{"num_key_value_heads": 2, "intermediate_size": 128, "vocab_size": 13247, "positions": "rope", "attn_scale": 0.177, "extras": ["capped logits"], "init": "uniform", "init_std_up": 0.0579, "optimizer": "muon_variant", "learning_rate": 0.00876, "warmup_steps": 200, "dataset": "wikipedia_en"}
Each number is 200 + 20 x the weight over its row's rms, rounded and kept within 0 to 999. Layers, rows and columns count from 0. The size before them is the row's rms in percent of the matrix's.

# layer 3 MLP down, 64x128, rms 0.144, rows 0-54, columns 0-127
092,230,216,168,186,194,190,222,196,215,204,229,199,207,192,187,253,212,209,197,190,172,231,182,177,193,202,218,200,201,229,186,184,198,202,224,242,178,214,185,187,201,208,242,199,175,188,162,197,221,212,213,180,178,204,217,210,177,203,215,189,174,207,197,194,191,228,221,210,194,183,204,222,239,175,193,175,190,203,188,232,203,199,189,229,193,227,200,208,218,212,161,220,203,197,193,193,214,190,178,279,212,216,210,183,164,211,181,224,212,218,169,170,183,210,237,188,197,204,184,198,182,209,178,194,234,214,211,222
104,232,179,211,225,245,217,195,192,209,217,171,224,212,219,184,215,176,193,218,198,219,214,184,226,235,219,178,217,206,190,221,222,168,191,196,197,207,177,211,189,187,201,204,225,215,182,210,197,195,196,179,211,173,234,217,226,189,166,175,192,222,208,175,245,197,233,219,218,170,230,240,207,194,235,188,190,183,170,203,238,214,224,216,222,263,212,179,206,176,189,211,179,188,218,183,191,225,213,219,209,186,210,200,206,202,195,191,208,229,207,194,220,197,178,189,208,204,179,163,203,231,224,227,194,188,214,196,192
094,188,193,179,202,204,200,184,198,215,222,179,190,219,143,244,203,214,221,188,220,194,221,232,211,163,185,223,205,178,232,179,184,203,197,188,210,196,206,189,161,199,266,166,196,211,187,187,183,203,196,193,205,186,241,189,210,167,231,210,215,178,203,191,184,237,241,184,208,184,165,211,216,205,197,219,210,176,205,173,190,175,201,206,216,216,218,220,230,206,201,176,206,196,232,233,217,228,211,217,204,203,198,237,207,175,175,167,232,179,197,189,196,221,209,217,201,197,225,191,218,199,209,187,230,201,201,210,193
102,205,211,186,213,180,175,216,194,198,174,251,174,200,188,191,215,210,212,249,174,201,204,224,204,206,195,191,183,166,246,185,180,221,191,206,189,176,176,174,163,201,213,188,200,193,241,213,210,201,199,217,200,213,212,188,194,183,188,187,217,219,159,200,208,229,180,206,212,178,180,179,206,205,194,205,214,204,203,198,199,172,195,265,233,212,237,223,174,211,232,205,216,188,174,243,207,198,208,179,195,184,162,186,200,232,214,200,193,185,184,212,207,211,159,210,193,208,149,191,209,211,186,188,210,225,214,210,207
096,200,208,190,197,175,219,222,216,211,224,213,168,223,195,212,207,184,180,182,218,197,175,219,208,211,224,195,186,179,205,234,207,187,192,222,234,212,201,197,221,188,234,166,233,186,174,196,172,205,195,237,200,205,208,199,196,206,182,192,184,198,201,218,179,223,220,158,185,212,245,192,180,181,184,199,189,191,188,258,182,211,216,173,207,192,204,158,215,168,183,189,198,214,205,212,179,207,197,173,212,217,175,167,224,207,177,255,208,182,188,215,223,199,199,212,195,232,168,204,228,199,173,188,180,239,215,223,186
097,190,234,196,218,201,193,148,175,223,211,193,196,235,170,204,204,187,200,220,214,138,209,162,177,202,191,202,168,196,223,194,187,235,218,217,235,203,170,168,219,230,180,206,207,190,174,207,196,220,215,188,212,231,184,188,190,175,233,205,210,200,228,192,199,199,199,225,178,202,199,204,213,211,211,195,213,165,190,206,170,193,187,192,178,186,191,221,247,214,213,154,191,201,209,236,168,196,181,202,206,191,198,169,225,185,181,187,220,215,204,188,176,218,209,231,167,208,172,197,223,197,197,208,233,211,201,215,194
103,195,223,200,203,213,213,196,176,177,197,222,141,200,212,192,200,197,171,194,184,217,196,173,223,242,214,195,209,216,212,236,200,223,209,174,216,253,207,223,182,191,189,204,202,197,195,213,190,219,197,216,195,176,174,240,188,209,214,209,245,223,195,215,180,183,209,205,225,212,203,213,220,192,200,161,195,216,232,203,178,220,166,200,208,197,196,176,224,165,196,222,187,188,167,177,177,206,217,184,206,184,201,174,192,165,204,219,192,177,219,184,198,148,209,160,195,229,216,218,195,182,222,188,168,209,199,215,233
095,226,221,199,239,178,178,227,180,221,199,216,207,212,219,186,201,213,177,213,173,184,219,188,230,225,228,206,221,207,201,229,207,219,184,192,212,211,195,202,238,196,231,208,203,221,218,208,241,218,218,200,189,191,148,209,222,216,195,204,193,198,202,197,163,217,201,223,206,197,209,224,227,185,196,248,199,226,223,169,219,216,192,183,248,200,197,199,211,209,200,185,219,173,216,228,207,193,183,214,180,192,160,176,201,219,184,235,209,187,186,207,190,191,227,179,231,221,202,195,222,189,185,198,201,216,164,145,225
103,213,216,199,147,151,193,190,203,208,212,171,205,207,213,217,195,222,205,206,209,191,183,182,222,221,201,191,174,221,214,230,191,220,216,234,233,211,198,212,252,198,203,195,196,151,202,184,206,218,211,182,189,219,190,195,217,241,182,202,191,172,183,166,214,194,164,175,217,171,213,215,209,241,208,166,241,171,215,189,207,210,240,205,177,199,207,200,218,210,189,233,193,184,181,196,160,200,172,180,190,195,209,181,223,174,197,212,162,206,205,195,192,171,235,210,197,215,200,191,206,194,204,195,171,180,186,211,202
099,178,192,231,206,180,200,205,187,169,201,212,207,152,209,190,199,235,210,214,187,213,213,239,215,203,197,203,166,221,213,183,195,217,203,211,237,216,212,200,214,220,204,203,180,213,275,217,201,197,172,176,165,214,187,185,199,221,152,221,192,228,224,238,189,234,200,202,202,227,210,200,172,192,183,230,178,183,193,192,192,189,197,194,196,181,196,199,201,222,221,179,199,223,176,201,192,196,212,204,201,207,194,190,210,215,179,174,188,167,174,214,236,186,231,193,195,173,191,248,200,209,168,223,185,167,194,189,183
098,215,224,201,194,196,159,182,209,189,171,178,211,178,221,240,209,188,187,229,222,188,229,217,222,234,208,210,203,190,186,223,196,148,223,206,186,183,216,185,208,188,189,219,187,202,174,166,184,200,195,206,198,226,187,203,197,215,216,206,185,188,198,189,186,197,211,222,211,215,165,189,195,201,209,197,191,174,231,214,194,225,245,200,222,184,196,173,189,218,159,203,212,176,171,195,244,212,208,159,165,230,231,230,226,183,229,207,169,181,209,202,167,229,188,223,194,203,196,209,219,214,221,194,201,205,243,203,183
093,166,221,206,183,184,216,215,197,219,205,201,194,202,184,209,189,230,221,207,203,175,188,190,223,232,220,180,206,152,183,227,174,192,198,206,187,209,195,214,196,161,196,215,194,187,186,239,204,216,201,214,210,219,216,188,220,214,186,199,168,200,231,183,231,218,191,190,179,190,230,215,186,213,179,198,205,218,198,239,198,176,200,209,168,187,200,211,193,178,220,202,190,212,181,203,177,267,171,221,190,204,197,211,236,180,185,218,203,201,232,224,191,232,235,221,154,185,225,223,189,156,172,177,208,223,191,189,192
096,197,190,185,185,207,184,186,186,209,163,226,157,201,177,200,210,222,196,180,146,197,211,226,193,203,242,191,196,220,203,182,196,207,148,208,168,174,168,180,199,178,195,211,195,197,224,177,187,169,176,213,178,167,180,189,183,194,199,178,235,182,195,194,208,225,205,204,188,195,203,196,197,217,182,223,156,210,156,219,202,179,187,201,188,199,214,161,172,163,160,172,209,196,187,207,194,198,181,188,205,199,191,162,197,224,188,204,201,192,208,203,219,196,233,178,231,207,180,208,167,219,191,196,197,220,198,228,166
108,174,205,218,206,217,198,185,186,185,192,205,201,204,178,215,196,190,223,235,195,209,192,245,179,199,189,217,204,184,207,201,205,173,202,235,181,194,200,192,216,201,202,203,219,206,235,167,175,202,187,193,196,201,244,189,207,179,195,188,179,179,179,180,198,201,213,176,189,199,199,187,230,169,180,179,166,207,192,172,175,215,213,213,212,146,206,123,170,183,193,200,213,207,186,224,199,202,181,231,206,203,174,189,207,244,197,166,201,221,206,189,204,196,162,190,221,166,158,216,167,217,175,182,199,211,223,211,193
102,196,185,183,185,202,207,177,190,210,213,226,173,189,203,159,226,208,193,210,210,184,238,242,206,188,222,191,192,200,211,202,202,193,216,217,228,224,236,200,201,202,182,237,186,193,176,220,178,237,221,209,182,181,200,199,183,207,161,201,180,186,184,212,173,226,203,205,197,225,178,210,183,232,175,212,184,212,192,206,205,176,205,215,221,173,191,194,218,212,179,146,204,207,176,207,215,175,186,236,218,153,202,209,160,208,182,204,212,219,181,217,235,203,219,207,181,194,206,256,210,204,156,159,199,209,204,188,199
095,176,234,182,189,225,213,199,205,191,211,212,210,196,203,176,203,197,205,232,231,194,205,180,215,177,193,232,240,210,188,194,199,219,193,228,213,205,215,226,216,186,199,200,215,197,221,221,201,198,176,207,196,209,212,188,212,217,199,214,170,232,202,231,228,190,234,195,185,193,200,229,177,208,224,217,209,158,172,195,227,196,185,181,205,213,190,201,198,223,211,185,231,154,201,215,260,167,217,220,203,216,175,212,210,173,208,207,198,174,172,167,152,178,186,224,183,200,171,170,239,189,233,230,190,205,219,184,205
096,216,280,213,209,200,219,189,217,209,192,196,191,206,201,174,215,171,213,205,200,185,215,182,213,192,205,184,191,231,211,214,178,209,208,218,234,214,199,182,232,184,204,224,170,238,182,171,215,199,171,204,199,187,196,190,217,182,180,209,155,171,217,180,180,168,181,208,211,196,245,193,187,194,198,172,199,174,203,202,218,201,188,173,233,187,208,177,205,222,227,203,192,208,178,185,184,181,184,247,206,177,203,215,222,205,243,192,194,211,213,192,201,165,215,220,186,183,153,207,168,202,209,214,201,210,173,191,218
102,204,196,233,205,177,219,238,233,176,206,235,211,188,200,191,232,209,225,189,173,202,205,220,220,204,218,157,193,206,196,169,204,224,193,202,195,194,230,206,207,170,186,226,183,193,236,199,197,223,206,233,201,184,212,187,216,208,205,220,209,209,214,208,217,190,233,224,214,208,204,160,159,193,192,185,189,210,170,207,233,205,183,213,217,193,203,202,187,226,194,200,207,230,169,186,210,183,183,164,196,226,175,168,217,231,232,187,192,209,200,155,229,199,226,199,232,194,182,204,198,175,162,201,207,161,191,168,230
103,241,165,200,218,184,188,208,201,196,191,202,193,208,192,193,169,233,185,216,201,203,196,163,211,209,213,221,193,212,179,214,214,200,203,200,173,188,235,191,150,209,216,239,199,197,217,220,220,237,204,243,154,164,203,200,166,231,210,182,213,173,173,184,195,187,189,202,222,213,221,214,166,221,206,188,181,207,171,196,192,205,171,209,188,180,201,210,198,186,207,196,189,219,204,248,170,183,203,183,217,209,234,206,187,210,217,236,194,221,193,191,200,168,188,201,211,229,216,176,236,187,219,201,166,227,223,193,176
100,174,193,194,218,207,204,238,214,205,163,167,176,199,224,170,194,185,215,221,166,203,217,181,212,212,209,215,216,222,217,208,208,155,187,213,195,210,219,227,176,183,148,212,169,181,231,195,198,195,184,184,155,177,210,226,233,198,230,150,196,226,172,191,193,191,212,199,192,214,196,201,201,192,209,206,192,188,193,212,198,170,228,206,171,143,196,183,213,197,198,215,201,176,190,187,156,208,174,172,187,177,232,221,215,199,206,190,216,189,200,193,209,186,184,204,205,209,222,232,184,196,213,192,182,162,179,214,197
105,204,189,182,227,213,182,212,188,190,213,175,215,186,255,178,200,200,175,196,188,194,216,195,207,182,169,212,183,164,181,206,217,196,186,195,196,207,169,186,164,216,187,204,193,230,191,207,213,203,179,201,187,189,195,183,222,194,176,153,203,231,229,213,175,218,217,193,216,194,225,211,206,237,215,209,209,247,194,197,177,162,198,196,211,212,218,225,219,220,216,193,198,217,206,193,161,219,233,196,186,159,203,170,240,210,163,200,200,186,166,211,187,193,185,188,199,183,208,220,211,155,200,227,212,211,251,211,182
095,198,206,205,176,182,194,198,184,202,186,200,228,187,241,223,207,192,188,216,193,170,202,177,195,199,197,230,191,205,199,197,225,238,242,223,193,183,205,223,202,209,216,208,200,194,200,192,191,204,207,182,177,159,215,218,213,180,228,162,220,249,220,219,208,221,220,198,201,194,182,185,189,216,247,207,176,202,189,197,193,187,201,205,245,197,138,182,183,195,212,231,197,203,189,208,229,194,192,151,225,181,211,230,241,218,180,173,202,195,237,206,195,211,203,193,184,195,239,181,173,202,183,206,191,175,198,228,180
101,210,210,184,198,172,201,203,208,180,189,233,219,210,192,193,203,195,219,145,190,186,180,184,229,208,211,194,210,214,169,205,209,207,205,219,213,199,176,179,200,212,198,236,192,200,196,208,206,147,175,198,194,149,191,200,237,189,186,200,202,228,207,240,202,199,172,221,215,186,168,186,187,175,198,186,191,217,198,211,199,211,199,176,218,205,215,241,187,200,236,180,195,187,183,166,196,194,200,212,178,155,221,214,240,184,222,239,181,194,167,183,208,170,145,198,176,199,233,194,198,191,208,220,233,188,211,197,201
099,234,200,204,164,218,199,210,184,215,148,213,202,217,178,218,177,214,220,181,203,205,245,197,176,228,188,210,168,187,205,197,244,213,194,175,213,223,196,207,169,216,218,205,192,220,204,205,199,173,190,194,239,223,172,237,212,192,210,187,209,223,209,210,201,220,241,164,190,194,237,196,216,202,237,211,227,221,207,187,192,162,206,217,193,210,200,214,220,216,198,189,193,188,190,175,215,217,216,177,217,215,179,200,223,213,207,210,210,172,193,224,179,231,185,203,181,208,194,214,190,164,202,217,210,265,221,210,190
094,205,192,211,171,237,212,184,230,205,215,237,225,192,216,202,197,206,173,209,194,189,217,202,202,207,202,190,207,198,186,175,221,191,191,223,213,172,205,215,229,187,198,211,203,199,181,237,228,181,217,237,189,181,221,182,158,208,181,202,153,182,190,215,161,203,192,221,190,241,204,224,203,192,220,231,194,219,221,232,215,184,168,202,168,202,221,212,201,205,219,180,188,194,204,195,195,245,266,224,200,181,166,220,181,195,204,199,199,184,217,198,244,204,217,179,196,204,217,200,183,198,221,189,233,230,199,175,188
095,175,197,192,203,201,171,195,182,200,164,205,222,215,215,231,176,196,167,199,224,207,218,162,193,188,207,244,164,216,222,178,206,252,214,187,184,214,202,210,200,223,216,199,215,229,200,211,198,186,216,188,192,233,191,210,172,194,220,181,212,169,182,201,203,190,174,195,160,204,207,213,200,247,220,237,175,156,196,231,192,181,177,234,167,187,167,198,214,215,234,179,214,241,216,194,204,208,196,197,186,221,206,182,180,195,153,210,203,219,202,217,204,193,223,201,190,184,215,180,211,222,227,221,197,218,191,202,197
101,194,181,182,172,221,166,214,201,190,172,196,219,234,217,227,178,167,190,196,219,216,221,207,191,191,188,214,182,213,191,181,218,209,173,210,229,206,167,179,254,201,234,201,231,195,204,168,206,177,200,187,205,208,191,190,211,194,216,198,208,193,204,174,190,253,164,192,192,174,236,210,199,192,248,191,209,217,224,193,186,175,221,205,207,225,195,170,192,216,187,205,181,187,216,219,246,221,208,193,200,207,206,199,189,201,221,216,205,168,174,242,184,229,192,234,197,205,190,204,202,176,210,199,213,235,242,222,193
109,198,175,158,222,213,169,210,220,238,223,196,240,189,211,194,177,236,166,165,188,210,194,198,175,225,190,187,197,228,168,191,186,195,194,203,169,211,206,205,240,200,198,201,187,192,171,172,197,204,200,203,164,182,187,199,205,192,187,212,196,227,209,210,197,183,212,190,202,205,226,213,178,193,198,202,192,208,184,228,218,214,159,182,177,206,196,235,175,260,200,198,194,196,238,222,212,228,170,220,192,192,226,185,189,202,193,189,197,188,169,136,203,179,212,220,201,188,204,182,216,208,187,215,167,200,225,215,187
096,192,185,206,188,207,172,217,170,180,205,181,218,177,244,195,174,169,176,217,208,205,205,191,187,175,213,231,201,217,188,207,184,185,203,224,173,193,181,189,216,128,202,224,206,229,181,212,213,197,202,214,216,189,165,166,217,207,197,179,193,161,187,215,177,193,178,219,207,228,192,234,205,192,189,201,217,209,187,227,213,224,199,206,238,191,227,211,185,213,207,184,226,192,198,231,193,227,215,224,217,203,198,171,163,210,232,205,220,213,186,202,203,177,202,199,136,182,223,195,210,175,178,196,232,196,197,195,197
095,204,179,175,190,190,211,204,190,217,192,200,212,201,223,207,203,238,172,164,212,206,200,169,208,235,214,198,206,234,220,210,192,202,211,226,174,231,193,189,213,218,227,191,215,231,178,230,190,177,205,181,214,194,185,188,201,169,162,216,195,168,164,206,216,175,232,216,189,188,217,227,228,196,193,216,238,186,204,171,194,229,263,190,187,172,182,218,192,219,222,215,206,239,221,200,185,163,222,181,232,205,227,196,216,220,200,207,196,233,190,191,218,188,190,206,191,188,187,191,238,201,179,192,205,171,227,197,190
095,166,193,204,216,214,170,206,212,178,177,213,215,174,178,221,215,229,189,198,181,203,203,218,173,166,165,210,183,190,194,192,199,200,213,192,239,204,190,218,192,229,171,179,184,178,216,184,172,153,211,196,199,227,196,196,177,192,179,210,205,212,210,188,200,193,241,168,166,206,178,201,237,188,199,218,185,222,205,166,181,176,238,214,192,194,169,180,174,203,225,210,184,183,210,190,187,219,165,191,216,226,247,179,202,207,178,193,229,163,255,183,201,186,212,209,197,189,192,220,208,166,196,192,210,200,205,221,194
096,197,177,218,195,234,166,239,198,217,198,190,208,196,208,208,209,180,183,208,174,207,183,182,182,216,217,239,211,207,185,182,190,241,175,192,194,167,172,186,219,210,213,251,200,215,208,165,196,200,245,189,189,190,234,215,196,203,159,191,193,188,237,198,202,202,186,181,210,206,196,195,216,196,224,176,211,231,207,189,167,195,201,190,173,213,195,229,194,187,209,182,177,218,221,210,175,221,233,185,181,163,169,220,218,193,207,191,175,218,244,190,231,185,217,201,211,183,200,202,188,195,178,207,201,199,230,251,178
101,226,240,218,177,190,223,179,206,168,166,199,231,217,177,188,205,223,159,176,218,200,220,198,188,174,170,213,180,192,192,179,182,169,218,166,199,184,225,200,183,221,209,217,208,182,206,185,225,212,204,176,201,223,190,178,192,213,199,224,191,184,216,208,200,216,228,156,221,172,200,223,197,221,203,185,188,201,204,194,194,198,205,202,201,201,191,205,224,219,232,262,183,200,197,222,190,213,175,208,240,202,215,223,201,224,179,177,186,181,211,189,203,191,234,214,177,193,187,193,198,182,241,154,197,232,165,196,224
114,207,176,218,198,187,178,212,220,195,169,235,206,184,190,216,228,219,191,186,195,174,182,190,159,228,187,221,173,179,179,191,221,188,199,219,212,208,201,211,234,212,185,192,241,217,189,204,210,214,209,172,176,192,184,196,222,184,191,209,183,196,184,189,184,181,195,198,178,192,187,189,203,182,175,212,177,221,182,221,242,185,213,210,196,150,195,172,215,214,192,224,155,240,227,188,218,201,216,199,193,160,203,170,222,214,200,226,159,207,178,202,163,182,196,220,231,210,218,195,232,215,186,243,179,219,209,198,182
102,195,188,253,235,196,231,202,232,203,180,196,219,180,208,180,208,206,180,234,156,229,206,234,180,194,177,186,203,190,181,194,169,183,202,179,228,194,206,205,219,178,157,235,202,185,206,186,194,211,176,216,191,202,206,188,193,192,208,234,227,208,204,196,210,185,200,214,201,188,172,189,221,150,184,188,204,214,172,202,197,214,198,208,178,193,209,205,172,194,214,236,171,196,155,196,207,190,237,213,202,204,212,161,210,251,200,208,197,225,218,157,203,191,165,195,207,184,217,234,197,197,189,199,197,177,185,176,219
114,234,192,207,192,199,203,186,135,244,168,211,196,196,180,209,192,243,178,206,218,187,203,191,220,172,219,188,229,203,227,228,216,175,177,207,219,209,186,184,196,208,207,194,182,189,202,206,236,223,182,207,194,210,196,170,197,228,200,173,215,198,232,198,204,200,238,208,197,144,195,185,189,191,205,211,238,239,208,209,212,162,190,192,191,195,187,213,211,181,196,195,217,196,238,215,179,243,201,189,202,211,194,182,201,185,195,218,170,177,228,177,170,208,166,179,224,236,202,201,230,203,192,222,188,206,185,210,212
096,174,210,210,235,209,188,220,203,199,179,180,185,217,200,211,204,200,209,214,210,198,221,245,185,180,221,188,192,191,191,204,209,197,229,210,222,212,194,201,220,185,200,148,191,235,232,204,185,212,179,178,199,190,216,195,196,230,168,144,202,214,196,214,183,207,171,164,205,214,181,225,194,213,205,225,193,188,168,208,196,182,185,189,203,139,199,205,191,193,170,172,207,209,187,201,171,159,225,228,194,184,211,195,226,217,217,208,221,188,201,217,174,210,165,198,177,200,225,234,213,228,175,200,220,223,175,227,168
100,209,176,189,183,162,177,196,232,196,219,239,189,188,202,213,222,198,180,207,186,206,164,220,213,191,235,239,167,201,206,213,195,248,164,230,178,183,204,161,215,190,207,209,185,213,200,208,214,188,245,188,169,191,170,204,213,199,163,211,179,177,198,219,192,215,191,212,191,241,185,162,195,235,168,213,185,177,221,161,223,213,165,178,221,195,223,166,201,209,177,178,200,202,177,190,190,215,165,201,188,179,178,224,203,215,182,208,193,199,189,218,207,218,186,188,196,214,198,220,227,198,176,193,194,199,190,201,199
106,210,191,231,234,220,205,215,213,193,217,225,190,170,227,188,224,204,192,185,180,229,188,230,214,173,206,209,172,190,197,211,176,199,207,170,233,215,210,187,220,208,170,224,196,231,180,202,157,207,190,218,195,187,185,195,204,210,219,177,228,220,215,249,193,212,211,228,182,220,182,223,165,202,171,197,205,205,183,211,201,184,189,236,185,189,217,231,202,212,213,187,216,187,218,147,189,190,214,195,192,198,216,203,179,205,195,204,210,210,161,175,237,181,180,190,209,181,164,227,189,178,168,178,195,178,247,183,206
103,188,198,207,197,189,199,214,197,229,199,188,216,190,208,211,182,199,194,183,216,198,220,174,228,209,207,204,211,218,146,211,192,204,216,210,221,195,194,210,215,216,200,199,225,233,216,233,219,217,249,204,175,228,192,217,204,190,176,172,189,212,221,216,226,172,198,198,231,175,210,201,188,214,229,222,227,180,204,203,216,224,234,218,192,218,200,194,198,165,215,209,216,217,224,236,212,192,202,250,245,216,191,194,209,176,193,184,216,222,184,235,182,177,182,215,166,204,190,171,229,186,218,243,173,216,231,234,216
097,203,210,165,209,211,230,208,173,194,180,191,230,186,203,214,178,156,223,217,221,202,219,202,193,195,189,183,209,214,166,204,203,171,202,200,188,227,187,190,185,206,223,167,204,220,213,198,214,169,164,180,221,175,235,199,200,187,205,182,267,205,210,222,204,233,229,197,220,203,223,228,242,159,213,211,220,216,207,191,167,206,218,218,215,189,210,224,191,194,191,198,178,203,179,232,190,192,199,207,193,191,244,200,221,191,212,176,185,169,199,237,204,196,160,191,205,182,229,209,172,204,210,210,216,172,216,179,201
101,154,182,247,201,195,177,214,204,188,229,215,197,170,206,213,186,217,160,199,171,215,213,205,199,211,194,184,205,172,217,198,214,176,218,219,223,197,172,188,223,199,181,214,221,221,235,175,233,158,171,214,174,200,211,145,210,201,178,186,198,188,183,216,174,159,214,192,192,193,219,199,209,194,180,220,221,193,198,209,183,237,204,215,192,211,225,174,193,197,196,150,184,206,235,197,192,190,202,169,171,219,207,184,206,191,208,221,146,203,188,165,200,191,202,197,183,190,162,213,195,193,201,191,221,193,208,211,208
108,211,192,177,207,201,201,180,197,216,178,207,202,245,158,221,169,196,199,200,220,189,172,200,214,208,204,195,215,226,196,220,212,209,176,206,175,194,225,201,244,196,160,168,202,179,220,217,213,199,188,197,189,221,194,187,240,192,217,159,214,241,189,206,216,215,207,200,198,185,196,170,194,189,218,207,188,202,170,187,215,219,198,207,227,233,179,189,188,186,197,225,230,163,227,181,217,213,170,194,163,216,198,189,213,229,188,190,174,179,222,228,168,250,178,220,235,228,235,201,191,203,203,199,190,209,216,202,173
110,217,181,198,185,175,186,185,182,208,207,200,188,204,204,225,201,223,199,198,193,197,179,209,212,204,218,173,222,235,202,233,237,177,196,203,220,208,213,166,232,201,171,187,198,175,214,191,222,195,232,230,209,191,173,172,207,196,168,224,214,147,177,218,217,219,193,191,203,206,178,191,199,202,202,168,214,176,198,189,176,178,184,167,199,190,211,214,207,169,149,229,194,202,216,188,210,188,235,196,183,216,220,208,201,197,230,213,208,226,130,210,192,210,189,220,189,228,210,220,218,190,190,204,193,175,214,242,167
104,205,181,187,192,232,216,209,190,218,219,198,229,236,198,183,177,236,176,200,189,215,186,199,225,184,183,240,226,168,194,220,189,224,194,204,229,221,207,186,199,172,178,188,198,217,239,203,213,192,243,205,217,222,171,168,201,202,226,151,195,210,185,187,196,238,196,179,208,226,221,247,181,211,210,224,185,195,205,176,186,197,219,196,209,210,204,215,210,187,184,188,198,189,223,243,187,156,210,182,203,193,207,196,183,204,221,179,209,193,176,226,162,206,187,204,227,191,200,182,151,208,239,198,199,223,203,217,193
092,227,214,185,196,191,202,221,190,176,169,213,206,202,223,221,215,220,216,181,200,206,230,226,203,166,212,180,196,185,216,191,228,229,180,211,198,209,200,224,151,207,207,167,196,204,218,218,180,201,244,180,187,211,219,249,205,209,197,193,242,202,227,242,196,234,181,200,221,214,163,168,162,168,179,179,197,212,181,205,195,235,208,202,249,196,192,192,206,175,208,214,239,212,187,204,221,217,195,218,218,167,203,205,198,231,195,185,199,185,189,203,198,188,191,162,235,193,214,218,195,180,193,177,187,189,207,198,210
097,254,201,193,227,192,205,161,176,210,193,216,216,200,206,165,198,217,175,207,192,200,204,193,177,193,169,178,191,167,180,223,204,209,213,184,206,201,220,213,214,205,188,215,232,197,219,172,246,232,237,218,220,196,204,196,187,212,183,192,180,202,201,158,228,180,218,196,171,206,200,209,168,213,165,205,216,180,248,191,209,225,202,179,205,188,238,229,184,215,194,198,203,217,190,186,192,205,234,206,223,191,180,195,184,211,222,210,164,236,177,208,158,211,208,225,221,220,150,190,193,182,203,203,215,186,197,207,210
098,185,227,198,195,226,177,223,185,225,202,146,231,194,241,181,196,193,208,195,213,191,233,188,184,156,206,202,180,211,196,206,203,172,210,201,216,201,209,238,181,165,204,195,204,231,184,205,207,258,213,185,190,207,207,186,198,182,192,196,196,164,172,207,203,168,216,212,200,193,207,223,198,186,198,229,217,216,190,196,186,237,202,213,197,192,171,226,221,220,217,191,231,224,236,209,201,195,191,176,200,239,207,239,197,189,198,185,177,235,199,203,160,199,240,236,215,182,172,190,229,183,189,216,199,205,198,214,190
108,197,201,209,235,225,197,193,177,179,193,207,178,200,187,172,175,228,230,174,205,201,190,179,169,178,220,194,229,172,192,208,200,170,202,230,198,187,184,200,220,192,172,206,221,214,207,163,218,161,199,188,209,231,210,193,190,207,155,187,225,231,187,165,190,226,248,189,193,206,191,202,186,184,214,200,193,184,169,233,230,197,200,205,187,217,202,181,253,198,195,160,210,191,211,217,201,210,244,216,217,186,206,175,199,189,178,209,213,219,182,221,183,209,185,180,204,225,167,213,233,226,204,203,241,214,207,218,203
101,217,231,245,201,215,236,189,209,200,172,197,195,195,178,217,226,184,217,205,185,177,205,207,183,217,222,199,208,166,207,208,189,165,216,209,200,191,198,186,152,224,196,190,205,226,202,203,204,219,161,179,202,223,185,201,184,175,232,219,180,174,156,205,236,198,174,203,200,185,221,198,218,200,212,193,184,209,192,215,213,223,186,227,204,218,195,171,201,187,234,178,184,201,221,187,171,186,184,185,202,227,192,203,173,209,193,217,196,215,214,231,172,234,188,223,217,196,206,178,213,191,206,163,225,248,167,173,244
093,204,220,204,196,181,225,166,202,197,211,179,185,219,199,184,183,211,220,159,228,200,201,204,198,192,229,206,182,189,224,204,169,190,150,186,190,179,166,190,185,175,204,235,179,207,200,180,198,202,249,229,200,204,249,177,215,184,174,186,210,190,208,194,181,196,169,160,234,203,201,175,177,223,217,203,176,190,197,225,211,200,179,202,191,190,212,215,228,208,191,171,210,212,175,200,179,234,220,182,176,235,194,177,207,189,203,201,218,242,216,234,213,190,184,158,235,210,208,228,195,194,197,193,184,183,217,206,175
096,224,206,191,200,189,231,179,180,194,176,204,180,183,194,197,198,190,175,183,245,200,235,231,210,189,192,186,197,220,208,239,186,213,209,205,221,263,210,192,208,210,225,183,213,217,229,197,193,181,210,190,242,231,197,218,162,228,195,187,230,228,187,230,217,230,216,207,196,182,214,203,207,185,211,188,195,198,234,172,204,194,228,224,228,166,184,164,206,178,184,193,230,208,193,242,177,195,210,217,163,192,221,199,210,201,201,207,184,196,164,227,206,218,204,184,207,199,208,217,194,150,191,213,228,209,207,194,202
097,172,206,190,252,221,185,195,208,222,208,223,155,188,197,192,214,191,207,216,210,181,203,211,174,199,167,222,199,198,189,192,202,197,214,207,214,208,209,198,186,216,184,175,195,196,188,180,173,172,173,184,188,207,240,168,179,171,234,191,189,186,207,172,178,179,209,168,173,198,186,205,231,235,189,240,198,155,257,208,210,201,227,178,197,198,199,193,153,213,200,187,208,223,183,225,204,206,188,163,236,191,205,197,211,227,203,199,222,185,230,217,182,168,201,204,211,174,169,205,192,231,185,206,197,195,217,214,192
104,231,210,168,220,185,201,211,188,223,193,211,233,193,221,215,217,227,201,192,197,150,216,198,167,196,164,215,187,207,155,200,181,196,208,185,198,172,185,190,214,198,217,188,202,211,207,168,210,194,175,211,220,171,206,189,228,178,188,207,228,214,197,160,203,204,211,223,164,197,228,197,192,218,197,179,161,210,224,218,199,187,204,191,202,191,215,190,170,224,204,203,171,205,193,228,174,199,197,225,207,184,210,189,235,218,256,226,173,221,229,208,196,201,212,211,213,165,186,208,191,235,188,232,228,178,215,235,173
106,184,211,172,174,196,154,208,208,221,191,220,200,171,189,234,198,210,198,171,194,203,235,198,219,207,192,201,187,208,180,175,190,221,163,227,216,184,150,199,187,202,208,198,203,194,231,190,188,195,202,214,219,191,212,188,173,208,167,190,176,239,201,235,199,177,215,194,190,236,206,214,199,183,236,235,196,223,200,212,220,228,221,199,208,207,226,203,193,209,216,165,185,170,227,177,219,195,202,185,182,215,229,225,208,170,189,159,204,198,207,187,206,165,212,188,156,182,223,202,209,204,180,211,237,220,230,230,199